config.toml
n_layer = 12
d_model = 224
n_head = 4
n_kv_head = 4
head_dim = 64
d_mlp = 448
vocab_size = 3682
activation = "geglu"
norm = "rmsnorm"
norm_place = "peri"
norm_eps = 1e-05
positions = "rope"
rope_base = 10000.0
rope_fraction = 1.0
qk_norm = true
attn_scale = 0.13
bias = "none"
tie_embeddings = true
parallel_block = false
extras = ["capped logits"]
init = "normal"
init_std_qkv = 0.0294
init_std_o = 0.00562
init_std_up = 0.0294
init_std_down = 0.00425
optimizer = "cautious_adamw"
lr = 0.00182
beta1 = 0.95
beta2 = 0.99
weight_decay = 0.18
lr_head = 0.0129
warmup_steps = 482
schedule = "wsd"
decay_fraction = 0.702
decay_shape = "sqrt"
final_lr_fraction = 0.0
batch_tokens = 65536
seq_len = 128
doc_mask = true
train_tokens = 266800000
steps = 4072
dataset = "wikipedia_en"
Each number is 50 + 15 x the weight over its row's rms, rounded and kept within 0 to 99. Layers, rows and columns count from 0. The size before them is the row's rms in percent of the matrix's.

# q: layer 4 attention query, 256x224, rms 0.0583, rows 46-61, columns 0-223
# k: layer 4 attention key, 256x224, rms 0.0581, rows 46-60, columns 0-223
q46 092:66 68 44 42 73 59 58 49 15 13 51 28 42 50 66 31 40 38 52 88 75 43 66 49 49 53 56 50 33 70 25 49 47 44 27 28 75 25 33 23 56 56 64 50 37 36 54 39 35 32 48 54 61 63 46 48 46 37 66 61 38 55 28 52 38 33 59 43 30 36 61 42 31 35 53 53 49 44 55 45 49 38 56 75 63 38 39 50 48 65 47 43 37 51 53 41 09 22 46 48 39 46 31 64 32 41 29 31 46 51 24 38 59 35 48 58 68 49 63 30 53 51 40 48 59 75 34 37 33 21 31 58 66 21 49 38 41 30 41 69 58 70 60 49 30 72 65 40 70 43 76 34 64 45 64 25 41 70 53 52 56 15 52 58 55 33 38 88 47 80 74 66 43 47 58 60 28 45 48 62 32 26 51 58 37 42 72 48 32 15 56 44 64 52 67 56 36 91 51 44 38 44 38 45 67 43 32 43 54 53 57 46 47 77 23 60 40 64 44 69 50 55 62 58
k46 093:47 57 50 28 51 18 51 50 63 49 63 58 56 40 48 00 20 57 46 35 52 64 82 66 46 64 44 50 44 50 50 40 62 21 66 46 89 56 43 31 52 61 47 56 60 45 55 24 46 44 56 55 46 54 70 60 48 45 32 43 26 31 52 68 60 66 58 59 48 52 58 51 12 55 32 52 51 42 57 41 38 39 62 50 43 66 39 62 75 50 63 60 59 69 46 84 62 37 28 46 64 64 39 37 47 39 46 23 38 56 64 68 56 28 44 62 22 70 34 49 24 64 46 55 73 49 36 65 50 40 32 72 54 18 56 38 41 61 55 48 48 51 33 48 64 31 40 77 41 26 62 19 67 67 39 44 52 78 48 55 52 60 58 79 49 36 41 47 51 46 13 32 63 57 57 59 47 52 42 20 43 46 66 38 34 71 83 45 39 54 50 22 48 29 36 51 36 48 52 38 46 38 48 74 46 27 57 39 41 28 70 64 52 28 49 67 49 11 56 54 24 53 29 52
q47 094:40 52 23 57 47 40 48 55 25 54 42 41 61 55 40 61 42 40 49 42 18 42 29 40 52 44 40 44 51 44 42 46 34 26 53 65 50 23 81 58 38 59 46 70 45 09 48 33 20 62 72 64 33 70 49 78 52 92 35 48 90 45 52 63 18 59 66 37 65 43 42 33 39 80 39 49 57 39 16 66 36 60 56 37 13 28 81 28 47 55 39 60 62 63 56 49 59 59 49 18 69 54 58 57 41 42 48 51 57 59 30 61 48 31 50 48 63 40 56 36 47 58 61 47 62 85 28 44 54 39 54 57 67 60 46 65 58 31 69 29 48 55 48 28 50 66 55 28 58 47 54 46 65 55 67 33 34 45 68 31 79 25 44 57 36 41 39 59 30 45 47 53 52 28 51 44 49 11 55 56 37 39 34 53 58 45 73 43 70 58 40 52 52 80 70 52 41 62 62 72 46 55 64 52 69 46 69 42 43 73 53 28 43 49 86 31 47 41 75 45 56 68 56 71
k47 079:57 52 61 68 39 38 75 85 69 83 35 67 78 36 54 37 79 53 44 54 45 55 57 76 56 74 30 51 50 38 60 37 43 64 59 43 46 56 19 26 44 32 40 32 47 60 69 69 60 52 55 57 39 50 42 54 72 59 47 45 41 31 28 45 32 63 58 77 50 53 23 77 77 55 49 39 78 33 49 64 34 52 54 35 49 34 55 44 27 45 73 10 47 59 27 48 32 57 52 54 45 60 55 50 63 34 47 52 49 59 39 39 40 52 15 33 62 27 67 30 13 36 32 61 62 57 69 50 45 66 69 23 51 54 71 48 56 27 64 55 22 77 57 42 25 46 69 62 43 64 53 52 36 61 47 59 38 26 77 71 48 42 46 74 33 53 46 74 43 60 29 12 41 46 43 60 58 50 54 39 63 70 33 39 47 38 44 60 40 27 41 49 49 32 43 66 62 51 47 58 54 59 40 80 60 47 43 48 72 67 65 62 52 25 30 56 65 63 20 53 30 54 66 57
q48 093:75 64 63 64 49 80 50 31 55 10 45 52 57 67 70 28 38 09 58 60 66 50 47 38 49 52 65 47 24 56 38 65 31 55 44 39 61 72 35 41 46 43 82 49 55 30 38 46 32 45 48 40 62 41 54 42 62 38 44 42 58 59 24 47 36 32 53 47 53 52 57 72 43 59 51 43 48 66 67 26 34 17 46 83 78 45 43 40 49 54 46 38 57 68 70 26 30 37 49 48 68 59 51 42 62 29 56 41 33 54 55 40 16 44 58 62 46 27 57 21 52 37 56 48 34 51 35 54 43 14 35 76 57 54 48 32 47 61 34 49 51 42 62 72 35 67 50 32 54 64 72 42 82 68 78 47 35 70 38 42 16 38 64 42 39 57 41 64 73 82 54 59 49 43 57 65 47 60 57 52 25 50 28 54 43 45 57 74 25 02 67 66 73 69 47 58 48 30 36 42 28 50 33 37 57 39 33 53 72 30 50 60 59 57 53 53 23 43 51 38 50 32 52 57
k48 088:50 47 54 37 58 37 42 46 53 39 54 50 38 35 72 23 16 29 38 54 52 37 61 30 50 85 34 33 55 61 38 60 66 50 36 34 58 63 58 50 55 65 58 67 57 21 45 39 65 64 48 57 45 48 65 77 60 23 65 49 55 68 64 50 53 56 57 37 37 49 60 40 37 38 69 92 26 59 26 36 67 30 65 40 41 53 49 31 65 39 57 73 29 56 85 66 82 47 35 61 67 52 49 67 40 53 46 26 37 64 40 39 42 43 72 59 28 72 45 47 52 40 65 56 73 20 70 42 74 60 10 70 60 30 50 35 36 42 49 70 60 50 48 59 42 39 36 39 47 23 62 43 43 50 66 50 55 36 52 66 61 64 69 61 92 64 56 68 38 28 23 62 44 72 62 59 36 53 40 51 32 52 80 39 68 35 57 47 23 62 43 68 50 57 62 48 64 69 38 50 23 29 54 62 66 41 36 60 20 72 52 55 57 56 63 64 63 76 45 47 50 34 40 69
q49 085:52 40 38 46 41 57 36 70 63 01 95 41 50 61 35 44 50 22 66 42 34 54 57 37 39 51 40 39 51 19 32 71 42 47 69 49 63 40 43 57 48 69 68 52 46 41 48 51 38 73 53 47 47 43 51 34 63 51 42 20 55 62 50 57 15 33 65 20 21 53 46 24 29 52 48 40 38 55 49 47 39 41 69 57 36 43 44 58 50 45 23 56 70 70 66 21 51 48 23 25 65 43 56 49 60 42 63 27 42 32 41 70 23 46 51 34 73 49 51 38 59 84 64 68 70 35 55 68 40 26 43 57 54 62 35 39 41 39 55 39 62 43 92 33 64 78 25 62 69 42 63 18 65 59 57 45 39 37 35 43 40 56 68 46 58 56 40 54 32 53 42 49 66 70 56 61 52 53 51 63 28 43 53 65 40 51 53 51 34 18 27 67 67 63 48 44 55 36 17 50 66 31 88 60 49 40 40 66 48 50 36 55 41 27 67 58 49 62 31 41 28 62 37 60
k49 086:54 52 62 29 81 33 54 44 44 58 56 39 45 34 70 18 38 50 38 74 52 15 57 31 53 60 49 42 44 52 22 61 52 63 56 22 48 70 69 43 53 56 51 69 44 44 51 28 45 60 37 50 53 56 56 86 55 32 59 54 70 44 58 32 48 74 71 45 25 42 51 71 48 85 40 73 30 56 58 37 78 39 27 42 26 65 59 21 49 40 52 55 70 30 47 19 18 56 44 42 40 78 59 62 48 47 51 41 48 25 15 33 45 26 44 57 32 40 59 15 51 63 46 55 75 36 51 46 68 45 34 55 61 41 38 55 98 33 38 61 51 53 51 71 43 63 77 40 49 31 76 48 31 57 52 49 58 55 58 56 69 51 60 83 54 45 33 72 38 69 45 47 50 50 50 51 28 45 56 68 32 26 59 61 49 52 34 66 23 72 32 76 36 22 50 38 55 29 79 54 44 55 58 58 63 39 48 56 48 61 46 54 47 55 38 66 61 67 51 67 41 59 48 33
q50 103:61 66 75 56 34 65 48 71 44 76 72 45 27 34 57 45 17 50 14 62 63 30 58 67 41 50 51 30 56 54 49 43 43 34 48 79 42 68 51 37 60 56 52 50 62 62 52 52 74 24 45 59 36 40 38 46 50 49 56 70 59 39 38 44 73 65 30 61 23 60 51 55 63 39 31 24 64 62 49 54 36 21 57 46 49 37 45 66 68 54 44 48 16 36 44 69 39 50 40 58 44 40 27 35 41 73 56 40 40 32 33 40 80 40 31 49 38 68 57 50 38 37 63 57 56 44 56 59 47 48 44 09 42 43 70 45 51 56 73 56 19 65 48 60 96 33 68 46 29 69 72 62 39 42 24 51 62 55 59 51 38 51 31 70 71 73 66 37 76 46 50 48 49 54 36 44 42 41 46 47 80 67 48 58 47 66 17 64 54 65 66 53 51 22 32 31 70 69 41 41 41 57 50 81 53 52 53 29 44 43 20 46 21 66 48 53 76 52 32 73 66 50 35 31
k50 093:46 32 25 64 36 69 31 48 31 49 41 41 67 29 48 77 61 50 92 12 66 43 68 50 53 68 77 47 57 56 55 39 02 39 33 73 51 29 43 47 35 65 62 64 66 43 34 53 35 36 53 46 64 68 52 12 36 57 41 20 31 42 58 62 72 39 07 47 80 44 30 71 39 73 43 39 53 46 66 62 26 65 45 43 70 61 52 49 26 34 60 35 53 48 57 90 54 45 57 44 46 43 38 49 38 60 56 50 62 52 61 59 54 33 54 48 45 30 54 56 50 45 60 46 41 71 46 55 42 33 66 75 35 68 61 42 33 54 45 43 59 56 37 42 35 66 46 21 41 46 36 49 88 45 36 42 60 37 56 39 53 39 39 57 35 34 60 50 57 34 61 38 39 61 52 38 56 44 61 21 31 38 48 44 44 76 38 37 59 46 40 39 69 62 64 63 81 54 64 72 54 67 44 16 52 36 38 52 60 48 58 60 43 40 52 36 46 51 91 45 62 51 68 18
q51 096:50 28 47 75 41 51 68 49 48 59 27 44 31 39 36 39 47 59 62 57 84 34 53 29 49 48 53 42 47 66 52 64 45 61 38 37 75 55 53 22 30 60 40 53 41 35 66 35 47 73 54 50 50 60 64 49 42 54 36 38 79 47 20 22 37 57 62 76 22 38 31 49 64 35 63 40 88 53 21 50 41 46 47 54 52 22 59 62 21 59 17 43 55 62 35 91 25 31 64 44 63 70 39 55 34 51 48 56 59 55 24 66 65 51 15 65 71 53 26 54 32 12 48 65 24 53 17 32 24 57 57 49 72 60 44 34 77 47 81 44 57 50 33 74 30 52 52 60 45 43 34 66 56 64 33 37 35 61 67 38 54 50 39 30 49 41 63 51 47 27 49 53 18 55 64 43 46 37 35 59 50 35 45 75 68 41 48 40 63 72 54 58 28 54 53 52 41 49 56 49 38 43 31 37 28 61 48 44 29 64 69 39 46 42 70 36 54 36 56 57 60 69 62 62
k51 092:46 14 28 67 40 41 44 71 66 47 56 59 38 62 63 42 71 58 15 67 63 73 41 67 41 54 46 73 72 09 60 65 46 66 61 65 17 49 32 54 47 15 23 45 40 51 52 37 74 52 59 53 62 32 37 38 41 52 37 19 56 26 41 51 49 37 59 68 49 57 43 69 41 44 17 28 62 55 65 44 21 52 44 42 49 48 58 61 45 70 57 47 36 56 20 25 66 34 31 52 54 38 69 24 34 34 59 48 62 71 46 40 55 75 19 61 17 17 50 42 31 70 55 48 59 51 52 61 49 46 45 53 48 62 53 45 29 49 40 71 42 60 58 44 61 52 75 56 42 52 56 70 70 46 84 54 51 59 59 36 59 46 83 44 29 51 55 43 27 31 34 36 41 52 32 60 48 39 53 47 44 61 35 24 48 64 62 56 64 61 44 50 77 28 70 56 40 51 37 60 58 52 44 47 61 30 35 07 28 59 49 46 78 57 30 40 68 57 56 54 70 44 66 39
q52 095:84 51 44 58 43 51 50 60 73 05 47 61 51 69 48 30 26 55 63 65 27 49 60 38 56 43 60 63 36 60 73 69 52 60 39 13 04 52 46 41 38 36 83 39 40 26 41 51 60 68 61 46 54 62 55 41 57 24 53 59 28 45 47 59 57 50 50 31 36 46 39 69 62 36 49 48 39 51 46 26 64 30 29 65 69 47 36 58 46 43 67 59 52 37 84 42 46 32 29 35 18 38 38 34 59 47 37 30 36 38 62 60 39 64 48 70 28 28 43 38 57 43 71 48 55 30 49 66 20 43 23 45 56 37 49 40 20 61 40 58 80 40 41 48 41 58 51 42 80 35 52 53 33 52 64 63 44 48 34 58 39 60 63 69 49 41 41 84 36 87 65 47 45 36 52 57 48 56 54 54 51 38 57 52 32 26 54 47 39 31 53 38 21 47 53 59 31 39 61 15 43 63 35 45 66 46 47 63 76 06 75 52 75 58 48 36 36 59 51 41 59 65 43 50
k52 085:59 29 62 31 67 48 47 35 55 35 53 71 40 57 44 62 48 61 34 56 65 53 56 40 55 76 41 66 69 58 35 47 76 20 46 41 66 63 69 33 57 75 50 61 49 40 54 37 75 66 26 48 66 56 51 58 56 31 67 41 51 57 62 44 38 54 83 53 31 49 60 23 32 46 47 57 40 49 75 47 72 35 75 74 62 68 34 64 76 52 27 73 76 59 59 36 81 26 46 56 55 54 53 51 33 64 32 21 63 44 52 56 41 47 74 50 51 78 45 30 66 70 60 39 43 38 43 21 96 36 34 51 43 44 47 35 35 72 36 51 63 47 57 64 55 83 24 71 65 42 51 51 40 99 61 27 45 61 39 77 55 56 38 53 63 37 75 58 62 58 55 58 53 64 35 45 54 48 47 55 46 36 46 46 61 55 65 50 52 20 84 55 33 32 44 41 24 37 56 55 53 64 63 62 55 51 48 59 24 17 29 48 37 40 57 66 54 34 47 39 69 32 31 57
q53 089:85 50 25 66 66 64 72 38 30 39 46 70 68 47 41 46 38 66 54 61 62 42 26 52 46 66 50 38 62 66 74 99 38 36 28 53 53 58 49 34 44 44 44 62 59 43 41 26 54 66 46 64 66 21 58 78 35 30 30 52 71 36 12 19 36 20 43 54 39 36 41 44 47 59 55 20 38 57 45 50 11 35 35 48 57 49 67 69 22 60 31 33 38 57 58 48 44 39 45 32 48 48 43 68 45 67 43 51 27 53 30 75 44 40 53 61 46 42 52 55 48 19 38 68 28 58 16 46 31 58 39 69 64 60 41 48 52 41 40 49 56 64 54 60 45 37 61 42 58 54 37 66 29 61 45 76 52 62 52 49 32 59 38 61 47 46 34 46 16 70 53 24 28 56 41 52 35 52 61 66 42 51 35 72 64 37 77 34 65 53 58 46 33 60 43 50 43 33 51 35 24 34 43 38 47 54 41 69 32 65 58 32 25 24 51 47 28 61 65 66 58 77 60 54
k53 080:45 11 57 55 41 31 65 60 51 46 66 34 46 65 38 47 40 55 34 48 05 55 53 59 43 55 56 55 47 73 39 31 44 39 37 72 40 70 43 44 64 49 39 46 56 48 35 39 65 50 51 64 71 29 53 43 66 29 47 16 42 39 57 66 47 21 54 56 31 69 24 60 33 76 41 75 57 30 36 39 53 41 51 25 46 39 40 78 44 61 34 51 39 67 33 48 61 44 56 33 42 42 30 49 43 39 44 16 61 33 15 66 72 76 26 61 46 24 34 42 52 38 55 39 55 29 52 54 55 35 57 50 46 32 41 40 61 66 45 46 55 56 65 95 69 39 53 67 36 76 22 75 46 46 56 37 47 47 74 57 33 63 34 63 36 26 23 45 26 30 41 27 26 43 44 47 34 31 44 45 45 57 68 71 51 53 63 57 74 65 36 51 64 27 46 75 46 63 42 51 40 59 40 51 54 71 57 16 32 73 43 53 48 66 43 65 72 49 46 28 62 30 62 33
q54 095:73 47 37 56 56 44 62 31 50 29 65 48 50 68 49 51 39 77 63 40 57 46 36 76 46 58 59 50 65 82 65 38 38 23 60 44 36 71 62 46 55 43 36 54 50 46 33 42 52 31 30 42 64 45 76 43 74 46 62 51 42 59 58 22 58 12 70 40 17 41 87 52 35 35 26 68 25 56 60 34 39 57 50 48 45 45 56 72 59 50 52 41 47 49 64 70 46 38 65 32 40 32 67 70 53 67 48 53 67 29 61 40 29 74 66 28 25 26 46 23 55 40 49 38 62 44 60 64 43 49 41 79 40 56 47 53 47 74 45 45 38 56 65 49 44 55 52 22 49 68 81 48 47 45 64 57 51 37 52 60 60 57 85 65 62 00 40 75 52 45 77 44 46 55 49 79 30 66 65 85 39 58 45 53 49 36 46 64 51 11 43 34 31 71 44 47 58 28 55 23 37 72 45 42 24 51 42 37 74 38 55 61 49 66 40 55 45 61 43 31 47 63 35 58
k54 097:41 57 31 56 73 35 72 68 77 57 36 72 83 65 53 67 43 32 64 46 52 26 56 26 49 47 64 64 35 82 30 42 59 44 44 45 67 58 44 42 60 49 53 54 55 50 30 79 64 42 56 36 36 37 48 48 41 42 50 33 54 31 72 51 68 21 50 25 19 49 54 60 39 67 34 61 53 48 41 47 83 60 55 47 31 58 45 44 47 38 44 50 74 66 75 71 73 58 75 62 79 42 30 84 46 52 66 40 72 44 57 75 42 48 71 73 77 71 39 37 75 67 47 34 48 50 30 37 54 38 48 37 55 42 45 45 64 48 17 46 49 34 58 33 39 56 53 56 47 52 65 46 18 60 38 51 56 47 56 65 36 46 40 36 30 32 33 57 81 53 61 67 45 40 64 29 32 60 39 36 56 58 48 59 54 27 35 23 44 72 63 39 32 47 66 42 90 45 53 77 61 28 42 64 60 52 63 49 48 24 48 57 50 48 70 27 50 14 64 74 42 53 25 62
q55 087:33 59 76 39 40 29 44 44 34 52 57 30 21 47 47 60 39 51 35 39 48 54 44 77 47 59 51 53 46 79 60 22 50 31 54 60 26 52 47 74 79 58 45 50 61 83 48 72 55 41 51 30 52 42 46 53 69 48 44 68 49 54 54 56 54 40 66 55 44 59 49 39 49 47 53 43 65 55 45 53 80 33 74 61 36 46 61 36 78 57 42 38 44 42 26 65 48 56 44 48 41 54 48 32 51 63 83 63 55 34 64 60 52 16 51 31 33 63 65 71 66 59 36 71 57 59 66 46 78 61 46 37 51 54 54 58 60 63 68 35 43 80 44 38 70 59 56 74 64 71 93 47 31 48 29 30 74 43 45 86 72 22 47 67 69 43 44 28 57 50 60 66 45 53 44 62 53 67 49 42 74 70 49 61 33 68 23 50 60 51 56 65 46 42 52 40 76 53 29 35 55 35 63 65 69 64 91 60 57 57 19 56 26 60 63 66 45 36 24 70 66 14 34 29
k55 084:39 76 62 47 58 32 37 58 55 72 59 52 43 40 32 60 52 27 89 19 38 27 87 35 51 51 56 31 12 65 28 63 32 51 63 58 42 33 28 51 39 30 70 69 58 66 63 70 38 47 61 49 25 47 48 36 44 73 26 57 48 51 75 64 65 38 03 47 78 41 76 83 70 56 58 40 46 72 60 61 38 47 56 44 36 62 71 52 53 14 57 12 67 62 60 79 63 49 49 50 68 44 34 35 68 56 76 55 65 40 81 59 40 24 45 34 56 45 52 22 63 47 36 63 33 43 52 81 40 35 61 43 43 37 56 44 46 49 44 47 47 38 50 46 37 50 53 21 47 46 50 55 40 53 39 58 45 49 65 57 53 39 59 39 34 57 76 60 50 35 59 34 54 45 59 44 43 47 75 71 20 61 62 54 56 64 43 29 40 62 60 13 76 60 51 59 82 51 61 57 49 50 51 39 57 68 60 61 51 54 42 45 55 48 50 27 48 53 68 45 39 59 59 27
q56 093:48 73 43 72 37 58 51 58 35 57 68 47 38 34 47 73 65 49 42 34 52 45 17 59 56 51 35 59 58 83 46 26 81 46 70 49 32 54 62 77 40 44 38 66 51 74 49 53 40 58 27 64 63 36 67 63 41 71 34 31 58 59 40 27 54 61 45 37 56 32 55 64 68 15 39 42 37 18 54 62 57 61 47 35 41 31 60 43 68 47 52 49 46 44 30 51 54 76 45 32 43 80 41 69 67 41 68 59 73 71 72 37 66 44 46 56 57 40 21 73 29 67 59 45 50 73 43 80 53 74 48 60 51 41 44 45 69 55 68 72 55 75 47 33 62 17 48 55 66 25 54 84 69 36 34 57 65 60 58 49 72 49 64 25 44 40 40 20 41 42 62 60 56 47 37 58 57 59 54 76 71 43 40 60 42 71 51 40 67 71 63 32 24 54 40 48 40 47 87 26 66 46 44 61 65 53 55 69 48 49 20 31 20 53 72 63 36 62 32 58 61 54 52 44
k56 091:35 49 50 70 53 59 50 54 71 62 35 53 26 72 60 51 74 55 67 36 56 58 46 46 49 32 40 27 46 44 57 19 31 42 54 70 39 26 31 48 48 43 53 21 72 55 63 70 39 53 59 42 30 53 24 46 52 71 37 56 36 44 47 70 65 54 37 70 25 36 70 64 85 50 73 42 79 70 37 41 54 58 21 02 40 40 47 56 27 45 53 58 61 67 50 39 44 83 81 53 59 52 29 29 35 31 71 64 20 26 47 62 70 78 19 57 46 76 32 35 58 62 52 53 32 49 38 53 56 39 68 44 45 57 80 69 56 35 51 41 36 65 47 52 29 70 30 31 57 57 30 22 48 62 39 53 71 55 43 42 41 44 34 71 54 24 67 66 59 40 43 31 47 30 32 41 60 45 48 34 54 71 52 58 61 76 56 42 51 71 34 52 44 41 34 67 52 44 46 65 62 62 64 65 57 66 36 36 46 57 30 74 70 63 58 34 42 24 59 44 48 59 60 51
q57 082:41 38 57 40 58 51 54 54 51 71 43 11 53 44 74 46 33 35 64 46 14 69 56 30 23 45 62 51 59 55 61 34 31 55 38 59 64 58 73 50 40 33 45 49 46 48 44 69 40 27 46 44 54 74 51 34 56 64 55 40 36 72 81 69 49 41 29 71 55 46 51 69 50 41 23 55 59 13 38 52 51 63 39 52 65 42 60 48 55 30 65 59 46 50 71 45 37 64 51 53 25 49 57 30 35 38 53 42 64 51 50 33 62 45 71 24 57 54 69 16 48 29 39 37 57 55 45 51 71 29 36 38 42 35 53 68 54 58 69 80 27 60 27 66 53 39 68 62 39 43 84 62 58 34 64 64 46 49 79 26 57 36 68 53 63 52 30 54 58 43 66 33 63 21 46 37 48 52 68 76 22 48 32 36 55 56 58 68 29 37 51 48 63 35 71 15 80 69 41 69 60 75 64 80 54 67 40 34 38 30 60 57 33 71 34 46 50 40 71 51 80 41 57 31
k57 086:54 51 58 60 58 51 51 60 59 59 25 74 56 33 65 61 61 55 78 38 66 38 58 60 49 54 52 52 47 57 71 38 53 38 30 78 78 48 41 69 76 40 67 41 39 52 31 73 49 45 39 54 49 70 31 26 36 66 44 36 09 70 43 58 68 44 33 47 73 46 41 40 39 46 46 49 27 43 46 68 37 81 54 45 60 65 69 41 43 64 66 30 35 35 53 78 54 55 51 53 57 63 19 75 45 60 24 78 65 74 91 58 38 53 56 21 72 63 54 74 31 53 35 24 73 74 70 51 34 61 79 44 29 48 61 53 48 52 57 50 51 63 22 35 00 47 59 55 43 38 48 49 35 51 47 44 57 28 54 31 36 43 45 46 52 40 64 54 44 67 33 70 52 68 55 68 44 65 66 39 49 72 47 43 36 55 30 47 42 47 59 44 49 82 41 52 25 56 44 66 50 44 63 60 26 46 59 45 54 53 52 41 52 42 52 06 23 47 43 73 39 60 44 69
q58 097:45 46 39 35 14 65 40 43 37 38 57 18 47 58 45 56 69 64 70 46 66 63 42 65 56 47 45 59 44 73 73 57 51 59 72 36 45 49 36 81 29 63 43 40 45 54 50 63 25 70 32 19 52 50 52 52 55 70 37 11 61 63 32 28 22 47 50 39 28 34 64 48 50 38 65 64 29 55 17 71 53 45 55 47 19 31 68 49 44 48 25 34 70 58 28 24 60 68 59 22 55 49 57 35 66 44 55 52 62 41 54 56 42 35 46 22 66 25 26 28 31 63 37 88 66 67 48 55 35 55 59 46 53 59 56 40 67 31 53 22 55 60 45 55 28 24 64 37 51 30 54 66 67 72 54 14 67 39 54 59 70 36 62 45 51 38 64 40 49 38 44 46 65 60 64 59 44 39 50 75 25 38 29 53 47 47 69 32 53 50 60 60 45 54 62 53 38 18 28 52 55 51 47 56 34 46 72 53 41 66 72 52 57 50 50 55 16 59 28 52 14 58 57 68
k58 096:51 80 70 50 47 48 79 65 64 54 38 43 52 47 65 48 54 39 50 56 26 23 63 42 47 43 18 40 49 07 49 14 50 65 82 49 52 55 38 32 56 35 29 76 51 61 78 49 41 51 69 60 39 58 53 52 41 67 49 55 57 29 65 68 53 51 47 51 38 40 52 68 69 38 31 55 53 47 20 56 66 40 26 33 06 38 53 26 40 29 67 42 48 18 41 15 51 52 37 53 46 54 50 43 63 40 72 54 29 69 21 64 45 72 47 61 46 44 42 27 57 62 72 46 61 62 38 36 38 66 52 55 67 37 57 73 57 58 54 55 57 42 50 41 40 59 68 67 67 32 66 49 44 22 72 61 67 49 55 29 54 43 72 29 31 61 25 52 51 50 45 35 59 37 37 64 35 67 38 49 17 43 55 32 34 22 38 80 51 71 40 58 76 33 50 58 37 41 22 58 54 63 67 70 50 45 60 39 44 76 45 47 67 69 64 42 59 40 45 50 72 45 61 77
q59 084:44 45 61 50 75 61 65 53 42 17 51 51 28 58 60 52 59 50 51 61 49 29 49 21 39 38 47 49 61 57 24 28 16 58 51 43 70 51 58 54 41 38 91 56 58 29 70 33 62 64 67 52 47 57 37 60 46 32 36 56 44 30 51 56 41 61 56 46 41 66 49 66 62 50 42 42 63 85 31 56 41 65 45 63 73 45 69 49 60 78 29 29 03 57 72 58 54 62 54 54 48 36 34 48 40 37 58 64 19 66 38 18 56 60 36 59 59 55 50 17 68 44 61 50 50 64 40 45 26 56 37 47 54 48 44 37 48 42 42 58 75 48 32 80 33 84 51 71 33 40 50 54 49 64 97 69 07 53 36 52 43 48 45 28 62 50 52 47 33 63 53 61 45 53 32 78 70 21 49 66 22 49 55 62 47 37 34 65 45 52 45 59 63 58 57 26 49 41 68 65 43 67 55 31 34 68 29 28 63 42 21 43 51 60 69 35 32 44 64 42 60 47 33 35
k59 082:22 33 16 39 38 67 27 63 40 58 35 65 54 37 63 43 45 39 37 50 75 58 15 67 38 46 60 68 65 57 52 43 43 49 23 47 59 45 33 35 51 47 45 65 21 65 47 56 43 72 17 50 56 61 37 54 60 54 38 12 47 77 57 32 33 81 56 58 51 57 52 58 46 48 39 48 61 59 23 60 55 50 60 56 47 58 40 67 55 37 55 61 34 51 44 41 67 50 49 61 71 49 33 39 32 34 58 29 58 69 79 51 28 55 41 44 67 61 31 68 39 35 68 43 56 37 87 29 57 54 48 56 30 73 50 22 14 20 31 73 47 56 14 45 33 40 38 54 16 48 56 40 54 54 55 58 42 73 48 50 51 81 57 51 56 53 73 33 48 60 09 75 46 73 58 75 65 23 67 52 55 50 20 80 78 57 51 37 46 41 42 47 74 66 46 38 57 38 36 36 49 66 37 41 64 51 37 52 51 45 63 50 40 50 66 43 58 75 47 57 46 59 32 39
q60 102:60 27 43 67 58 49 57 52 56 35 65 39 55 45 44 66 46 78 40 41 42 73 43 35 60 48 45 52 68 72 52 46 39 46 68 45 28 74 80 65 26 28 36 46 33 65 21 56 62 64 31 52 31 37 74 34 49 60 44 34 41 79 54 36 48 29 57 58 50 61 45 68 74 29 66 48 41 39 46 47 39 63 42 32 53 41 38 69 70 25 59 50 48 34 72 63 62 71 68 49 26 70 69 32 64 40 75 64 49 43 81 57 68 69 64 24 59 72 44 74 37 46 64 65 59 62 73 52 51 67 55 41 27 68 54 75 72 58 46 40 58 55 31 28 74 43 49 59 56 49 56 58 23 32 42 24 50 48 53 55 53 62 46 46 67 56 58 23 51 24 60 24 42 61 38 68 53 66 55 78 58 58 54 68 57 52 30 51 34 54 44 60 10 17 54 32 63 26 66 32 71 57 49 87 38 77 72 55 53 28 51 49 77 54 57 42 46 55 37 50 45 77 51 38
k60 099:52 43 49 66 71 55 49 48 54 59 28 47 41 69 42 97 84 57 78 46 62 28 42 34 57 27 54 61 73 52 54 36 38 51 37 49 40 68 55 61 54 57 55 60 51 41 37 75 66 58 40 65 44 70 00 40 44 74 49 28 49 54 82 55 65 60 43 40 62 40 68 53 48 37 58 60 36 45 32 38 50 94 50 30 46 50 56 54 41 18 53 50 40 40 68 54 47 66 69 62 73 52 66 58 39 51 57 40 61 41 71 62 46 51 67 50 83 40 34 25 55 71 39 51 56 61 54 42 75 48 44 47 46 71 66 60 55 69 32 63 59 16 42 50 30 78 45 34 56 52 41 42 37 57 58 51 62 42 39 30 41 55 44 23 52 75 85 32 54 51 61 52 47 20 41 44 41 47 52 55 49 63 39 48 40 46 26 52 80 61 82 58 59 53 41 48 63 47 86 61 63 71 55 57 14 58 47 39 36 61 27 46 49 63 73 15 41 54 68 77 66 50 54 50
q61 100:44 26 57 26 63 56 37 87 56 56 63 27 24 49 42 24 58 42 51 27 58 56 67 76 41 49 69 43 43 80 50 33 66 48 40 40 65 56 42 46 44 56 64 65 56 84 61 62 69 51 53 27 68 22 26 72 49 43 27 39 39 67 47 34 12 69 40 49 42 68 31 33 60 13 67 57 57 50 46 68 59 43 57 80 51 69 56 52 44 67 47 67 50 37 50 48 24 73 31 33 55 34 28 43 36 25 35 43 41 28 42 65 76 45 60 39 83 45 43 35 58 58 22 48 38 85 59 22 53 41 47 30 43 70 37 46 40 37 61 62 52 49 44 59 59 49 52 56 31 33 59 45 49 57 28 56 60 52 44 72 34 45 63 39 53 44 70 26 24 70 76 47 36 58 74 77 57 42 56 65 36 66 48 74 54 61 45 47 37 40 47 76 63 63 40 37 38 55 48 53 52 24 68 35 30 60 73 68 48 34 52 39 51 44 28 54 36 43 37 57 27 65 67 42